{"positions": "rope", "init_std_up": 0.0833, "init_std_down": 0.0, "lr_mult_qkv": 0.7, "final_lr_fraction": 0.0, "steps": 5094}
Each number is 200 + 40 x the weight over its row's rms, rounded and kept within 0 to 999. Layers, rows and columns count from 0. The size before them is the row's rms in percent of the matrix's.

# layer 4 MLP gate, 320x128, rms 0.0885, rows 215-240, columns 0-127
095,207,203,240,154,176,226,168,162,150,124,289,249,148,247,181,209,165,156,296,159,165,247,247,160,199,207,253,182,224,168,167,266,182,237,157,282,246,253,216,205,210,223,225,152,216,225,208,163,122,228,198,169,217,168,279,211,214,186,199,204,222,187,185,204,152,264,190,195,218,259,195,176,156,137,222,189,255,181,210,141,209,224,183,185,155,185,250,217,213,207,237,198,139,138,196,172,276,122,205,204,178,191,223,118,195,202,171,172,206,161,309,173,194,216,177,164,234,204,256,264,182,232,154,182,103,199,188,259
110,204,212,184,192,187,232,206,197,178,193,250,179,163,234,253,213,262,253,167,182,232,247,250,95,207,161,162,189,176,238,163,184,206,220,210,205,201,121,202,203,190,242,243,257,155,173,159,168,185,151,214,212,130,130,105,168,216,261,259,153,116,159,235,174,187,198,254,156,274,204,142,166,153,216,177,200,214,217,225,246,277,114,180,249,185,184,161,155,161,207,172,201,139,191,220,228,197,253,188,243,278,205,229,207,180,234,270,178,251,127,228,207,193,164,128,170,206,181,136,198,139,152,191,166,158,248,217,213
104,250,230,265,221,172,202,277,230,237,162,192,202,228,142,237,206,160,159,191,297,221,151,176,141,205,141,168,235,159,173,171,204,252,171,231,165,190,170,152,233,252,259,225,238,206,163,165,194,134,209,233,177,140,220,183,207,174,177,215,173,160,157,207,295,257,147,185,198,174,238,170,211,183,212,250,248,232,226,226,228,167,198,245,224,174,170,222,140,142,214,148,327,243,201,196,118,176,240,207,140,253,108,216,261,227,189,142,112,178,163,164,233,184,157,219,199,240,219,197,173,152,172,188,176,179,178,177,195
113,267,96,231,172,232,106,169,153,231,192,149,195,204,136,215,181,187,236,192,180,222,216,165,244,187,242,121,219,198,201,205,158,202,99,172,205,211,186,208,198,229,243,214,176,145,269,185,173,120,271,165,189,260,160,184,228,158,201,240,215,221,204,234,193,189,205,256,265,236,229,194,186,168,181,232,288,211,264,225,237,222,222,182,191,253,201,122,217,152,167,177,157,203,194,153,187,188,231,220,198,163,253,167,302,135,267,158,295,189,219,179,230,224,142,173,212,220,196,181,184,180,140,239,159,228,157,257,189
106,191,218,208,162,214,221,154,207,162,219,266,198,143,89,175,259,178,194,167,185,227,135,122,211,190,135,202,223,169,178,183,190,187,236,219,201,267,204,166,237,297,235,195,184,247,239,156,213,144,224,182,190,217,198,258,168,207,225,178,197,177,242,224,213,221,179,220,300,237,265,135,232,219,186,211,258,214,180,219,194,206,172,154,161,164,224,278,174,170,274,146,238,153,207,222,241,199,172,191,162,246,109,156,188,187,110,222,123,288,170,151,251,231,272,212,194,168,169,191,166,208,142,181,221,156,209,226,235
107,132,166,169,158,206,152,193,199,175,164,256,262,235,132,242,197,142,195,311,207,244,127,208,149,203,209,245,172,207,205,213,182,144,200,227,208,187,209,252,246,266,293,245,205,141,259,203,197,196,158,185,210,316,213,151,239,189,225,250,192,246,248,162,219,198,152,114,238,169,185,148,192,197,224,195,182,128,169,210,162,117,229,234,195,209,247,200,258,173,174,237,188,261,148,187,134,104,175,233,175,215,184,164,234,212,149,195,178,252,226,152,222,177,186,171,160,219,181,170,201,185,217,184,176,143,247,175,184
107,221,256,158,195,281,167,192,261,228,219,188,192,114,233,190,195,208,194,204,153,117,191,182,203,269,224,204,183,179,163,160,184,195,177,200,152,127,176,225,191,149,188,205,205,142,134,231,134,209,192,145,222,266,261,203,270,261,229,234,185,151,234,235,138,236,233,215,175,191,121,275,195,168,200,182,177,191,258,196,195,128,218,206,140,139,180,156,236,243,165,157,199,174,172,165,175,156,226,164,241,152,251,157,198,134,200,144,264,290,185,181,249,256,134,243,183,180,199,159,144,199,226,198,203,214,134,158,207
116,228,157,185,230,179,206,234,71,131,186,157,206,164,147,222,124,235,245,224,264,194,236,174,161,264,228,157,208,180,255,162,174,208,199,180,150,186,241,162,188,209,165,199,203,267,222,211,287,185,154,237,288,150,163,190,269,214,183,253,254,157,122,215,264,149,155,162,207,200,183,206,139,173,111,194,157,139,207,240,179,178,246,182,226,232,232,221,203,138,202,173,224,206,179,124,153,197,225,221,177,238,197,188,224,209,255,162,208,191,231,219,200,173,197,151,219,218,185,117,159,280,228,243,188,196,256,167,232
110,213,173,196,152,225,131,246,230,216,239,165,209,262,216,205,137,188,211,205,206,253,247,156,172,142,192,88,182,147,259,199,153,243,158,249,162,166,151,223,182,184,233,210,241,210,186,225,159,218,185,249,191,197,91,131,212,192,286,218,191,114,213,222,189,188,161,198,170,219,222,150,253,243,219,263,185,158,294,193,188,214,217,124,256,179,138,167,220,198,236,248,248,158,178,173,164,103,140,227,203,186,238,201,201,201,167,209,237,176,223,196,200,169,219,150,115,180,231,198,234,166,182,251,243,238,214,266,202
107,182,220,163,236,253,198,187,193,177,223,194,187,269,211,196,223,184,170,229,256,205,134,229,154,273,223,237,254,237,187,215,275,112,190,215,226,188,214,246,223,221,178,160,254,244,173,237,292,226,145,241,254,321,305,271,188,265,195,175,184,215,146,216,210,208,165,165,234,178,242,204,143,246,225,221,186,148,192,161,196,165,193,280,203,178,210,116,235,208,180,169,159,251,203,197,167,203,153,135,196,124,247,190,216,216,261,181,193,179,228,189,237,227,269,140,218,172,145,196,208,212,255,179,231,152,215,239,185
100,170,232,161,227,179,121,171,214,194,214,145,259,177,227,179,158,249,179,261,199,223,202,153,235,212,265,234,208,251,181,109,174,207,204,212,230,214,266,164,211,195,206,173,201,280,177,268,158,206,150,250,257,249,154,267,134,177,232,239,192,160,186,213,270,215,151,192,199,216,192,189,196,205,220,181,165,167,257,150,184,175,202,260,167,265,214,170,267,254,146,221,188,292,217,196,206,237,135,207,207,84,248,211,231,200,194,154,130,220,162,130,157,177,267,272,198,236,214,223,163,139,194,155,211,192,236,203,213
101,280,228,124,231,191,200,215,202,227,177,238,190,171,232,140,230,119,184,136,219,205,228,191,222,249,114,193,215,200,113,168,190,168,229,167,176,252,196,222,251,175,247,132,112,188,180,234,136,157,247,205,273,234,210,173,175,195,102,205,257,280,174,201,207,272,200,169,219,229,211,176,252,174,253,180,239,243,180,157,203,245,169,186,130,127,195,229,260,227,139,161,229,203,194,170,232,179,203,138,231,194,263,179,209,164,264,194,164,273,180,209,224,162,204,169,162,153,145,176,209,253,219,187,196,224,193,265,201
091,187,193,251,192,322,277,204,138,194,210,195,158,239,195,135,215,220,193,174,175,179,112,159,174,164,183,146,257,244,210,225,171,203,192,218,270,269,222,208,219,139,254,145,225,133,236,232,182,133,211,141,166,270,209,180,193,180,181,258,173,146,177,223,217,173,197,175,221,202,185,161,151,198,238,289,200,244,180,174,169,199,195,195,232,239,106,206,179,173,256,238,242,135,203,287,231,158,172,249,221,228,255,232,212,230,163,178,202,246,224,260,222,264,196,167,122,204,168,240,163,169,201,187,230,236,164,247,179
103,187,210,202,190,241,219,228,236,212,222,207,178,138,288,189,136,198,213,185,312,135,199,36,181,180,220,228,179,186,163,187,196,153,306,212,200,140,166,207,233,148,194,195,210,242,132,179,186,236,208,172,266,245,212,236,148,208,214,253,164,277,193,157,174,255,218,238,225,209,231,208,174,266,197,175,223,200,198,170,181,238,179,219,240,225,191,113,181,122,157,184,189,258,202,165,201,176,252,249,169,169,220,161,201,245,256,275,188,202,195,164,216,199,237,206,186,91,221,176,213,201,164,202,186,200,249,185,196
090,240,225,271,229,161,172,248,217,216,127,182,150,191,151,204,234,219,243,206,209,224,182,237,157,241,241,256,228,201,197,135,147,177,212,177,195,149,189,184,150,155,137,237,156,206,228,204,193,193,175,279,216,182,213,254,204,213,250,126,215,189,214,213,195,129,203,181,224,192,218,277,165,177,178,132,227,222,256,240,186,271,158,236,151,214,150,193,205,186,223,193,180,123,165,153,249,211,218,236,254,156,173,151,169,222,285,184,209,216,115,151,122,277,119,187,249,180,243,132,150,207,266,128,200,193,151,203,203
101,195,265,164,217,261,247,158,221,269,226,212,224,204,247,210,220,231,248,241,165,256,166,127,209,290,253,190,172,211,216,253,180,188,192,181,177,177,240,204,241,197,235,167,287,276,136,182,203,176,235,239,213,174,214,196,253,240,224,232,173,241,221,185,249,229,173,271,166,186,233,173,208,186,173,256,162,171,204,283,173,185,193,166,262,224,274,204,220,273,181,134,171,157,167,193,262,200,197,113,235,179,249,166,138,218,193,228,164,244,186,230,216,211,201,194,226,187,187,201,262,153,187,157,290,217,314,256,184
114,242,254,178,172,215,256,210,225,147,194,217,236,190,156,212,157,186,168,246,219,173,155,217,117,255,203,258,238,222,128,294,208,156,218,205,291,239,204,213,162,224,240,187,180,217,191,188,191,141,141,225,162,191,134,249,198,267,184,230,198,194,179,205,282,207,158,134,214,238,139,201,155,198,231,145,176,231,245,180,177,162,249,167,150,205,135,198,173,229,144,209,177,205,201,188,206,184,201,211,210,209,180,192,183,313,111,230,153,236,184,159,211,179,238,266,154,293,192,125,256,223,143,225,198,267,242,202,201
105,199,95,242,212,133,157,131,203,191,200,238,196,182,158,275,169,108,155,117,173,205,227,253,225,63,158,170,203,203,119,171,200,203,226,127,124,144,230,166,186,175,203,141,247,187,188,232,171,225,188,239,199,189,182,187,179,161,148,108,191,224,164,228,226,231,177,234,211,223,183,196,253,200,149,177,248,173,157,137,208,169,178,133,133,156,145,240,148,199,209,162,116,208,220,160,174,182,251,211,166,223,210,227,217,145,236,240,216,201,248,176,204,195,223,180,195,191,190,185,147,216,204,244,151,188,185,210,186
096,130,229,148,251,266,267,262,207,217,269,227,188,214,225,112,212,217,226,189,155,197,204,108,237,206,157,247,223,205,201,212,136,137,157,161,207,203,260,167,170,220,236,132,200,201,268,275,170,229,195,234,199,215,234,185,120,252,180,259,240,182,169,146,203,184,234,225,196,157,244,201,143,185,207,236,110,229,183,297,174,211,189,227,198,164,237,220,213,181,215,197,264,205,206,232,177,125,256,211,236,255,261,217,186,159,149,186,218,210,209,273,214,207,265,139,180,216,173,144,171,247,171,177,201,251,246,210,167
092,134,147,246,260,249,160,183,193,180,233,265,194,190,147,271,154,184,239,231,161,208,225,237,237,179,174,285,239,154,204,161,226,172,164,118,201,207,220,166,204,181,205,123,207,222,163,209,173,145,195,177,203,215,189,160,119,284,268,216,168,112,176,224,258,207,218,211,233,106,164,178,172,224,119,137,175,182,206,173,183,257,123,217,193,245,219,247,148,176,182,163,186,193,234,184,194,217,184,186,159,226,187,196,172,208,182,192,197,234,251,189,223,211,251,192,238,169,164,113,120,103,200,181,232,262,212,226,240
096,207,129,224,162,222,193,234,153,193,194,192,179,239,251,184,226,186,261,240,176,189,263,172,170,240,176,205,219,119,116,231,134,128,195,192,116,206,200,146,233,179,218,205,229,202,184,166,275,125,180,111,108,214,151,206,234,260,203,158,245,160,231,239,199,205,222,201,251,200,95,248,152,224,194,175,183,193,173,242,133,174,159,156,143,214,226,209,176,238,225,244,277,166,166,193,198,241,242,246,199,176,228,202,239,198,225,116,195,234,133,248,202,237,244,172,209,209,173,212,248,176,220,201,232,221,150,230,277
090,222,235,189,176,251,182,132,174,155,162,208,129,139,279,211,221,195,278,189,259,207,248,228,203,167,193,202,236,92,198,265,180,180,226,237,191,164,174,233,232,160,187,210,167,204,139,302,235,231,238,131,182,219,183,245,216,235,177,221,185,226,192,217,250,269,159,188,152,255,189,222,216,217,169,163,195,223,234,216,177,158,206,185,212,234,240,155,199,236,238,184,209,185,118,125,200,274,170,215,173,193,232,159,220,121,212,276,198,184,184,262,209,268,162,229,222,131,136,190,280,194,145,174,260,248,231,192,235
094,220,228,238,235,216,164,234,237,233,169,182,259,200,303,213,105,106,272,213,202,184,192,214,180,298,294,240,256,176,211,187,175,190,180,195,117,157,214,172,191,207,187,188,194,216,112,171,197,168,269,156,171,227,223,140,220,241,247,202,256,169,179,180,188,198,176,222,229,194,131,198,175,220,159,186,283,166,187,235,144,223,198,161,137,248,97,169,186,177,227,181,197,158,215,185,153,185,228,187,238,149,278,188,192,206,140,183,272,192,200,166,222,247,187,233,221,246,245,148,201,141,195,198,164,216,161,162,207
089,203,241,234,174,183,164,162,220,229,88,217,271,180,193,212,203,217,220,191,183,139,138,228,139,212,171,221,231,200,216,149,228,189,210,176,229,154,210,188,213,177,186,186,252,173,139,139,200,203,187,249,157,226,109,193,241,251,169,250,164,250,154,210,156,232,234,213,199,226,304,255,180,216,144,154,226,180,197,191,225,216,143,194,190,180,82,178,173,155,243,239,205,228,101,148,214,171,250,241,220,192,148,168,188,222,202,209,114,264,226,237,250,250,179,193,156,208,199,119,191,146,181,153,254,167,254,162,208
086,236,145,277,141,168,198,283,191,156,158,197,217,151,173,211,211,192,173,199,185,150,224,191,232,240,167,200,116,223,190,204,251,168,220,212,170,259,259,149,253,244,208,154,198,236,187,133,118,173,179,194,227,115,221,205,164,234,132,249,231,164,170,199,121,200,216,178,193,174,245,235,220,203,200,183,223,277,190,211,200,159,187,166,200,192,166,123,198,146,253,246,249,217,207,166,209,161,212,228,205,219,173,277,167,250,206,188,192,210,194,305,200,204,193,182,136,128,186,188,158,182,211,224,256,257,257,240,321
089,224,274,166,107,178,207,196,241,178,148,163,161,237,274,166,241,176,187,180,245,149,261,167,135,216,185,264,226,217,149,216,257,238,229,238,221,157,152,108,230,198,210,268,254,172,208,199,158,172,162,220,169,154,127,201,183,218,277,211,200,201,251,227,179,177,250,152,222,191,189,133,175,168,208,277,191,223,208,173,190,168,166,139,198,183,176,245,193,150,211,264,215,242,104,175,200,224,174,250,175,219,189,195,268,228,156,216,147,127,140,196,168,220,202,225,123,229,204,260,203,180,212,226,220,218,142,278,210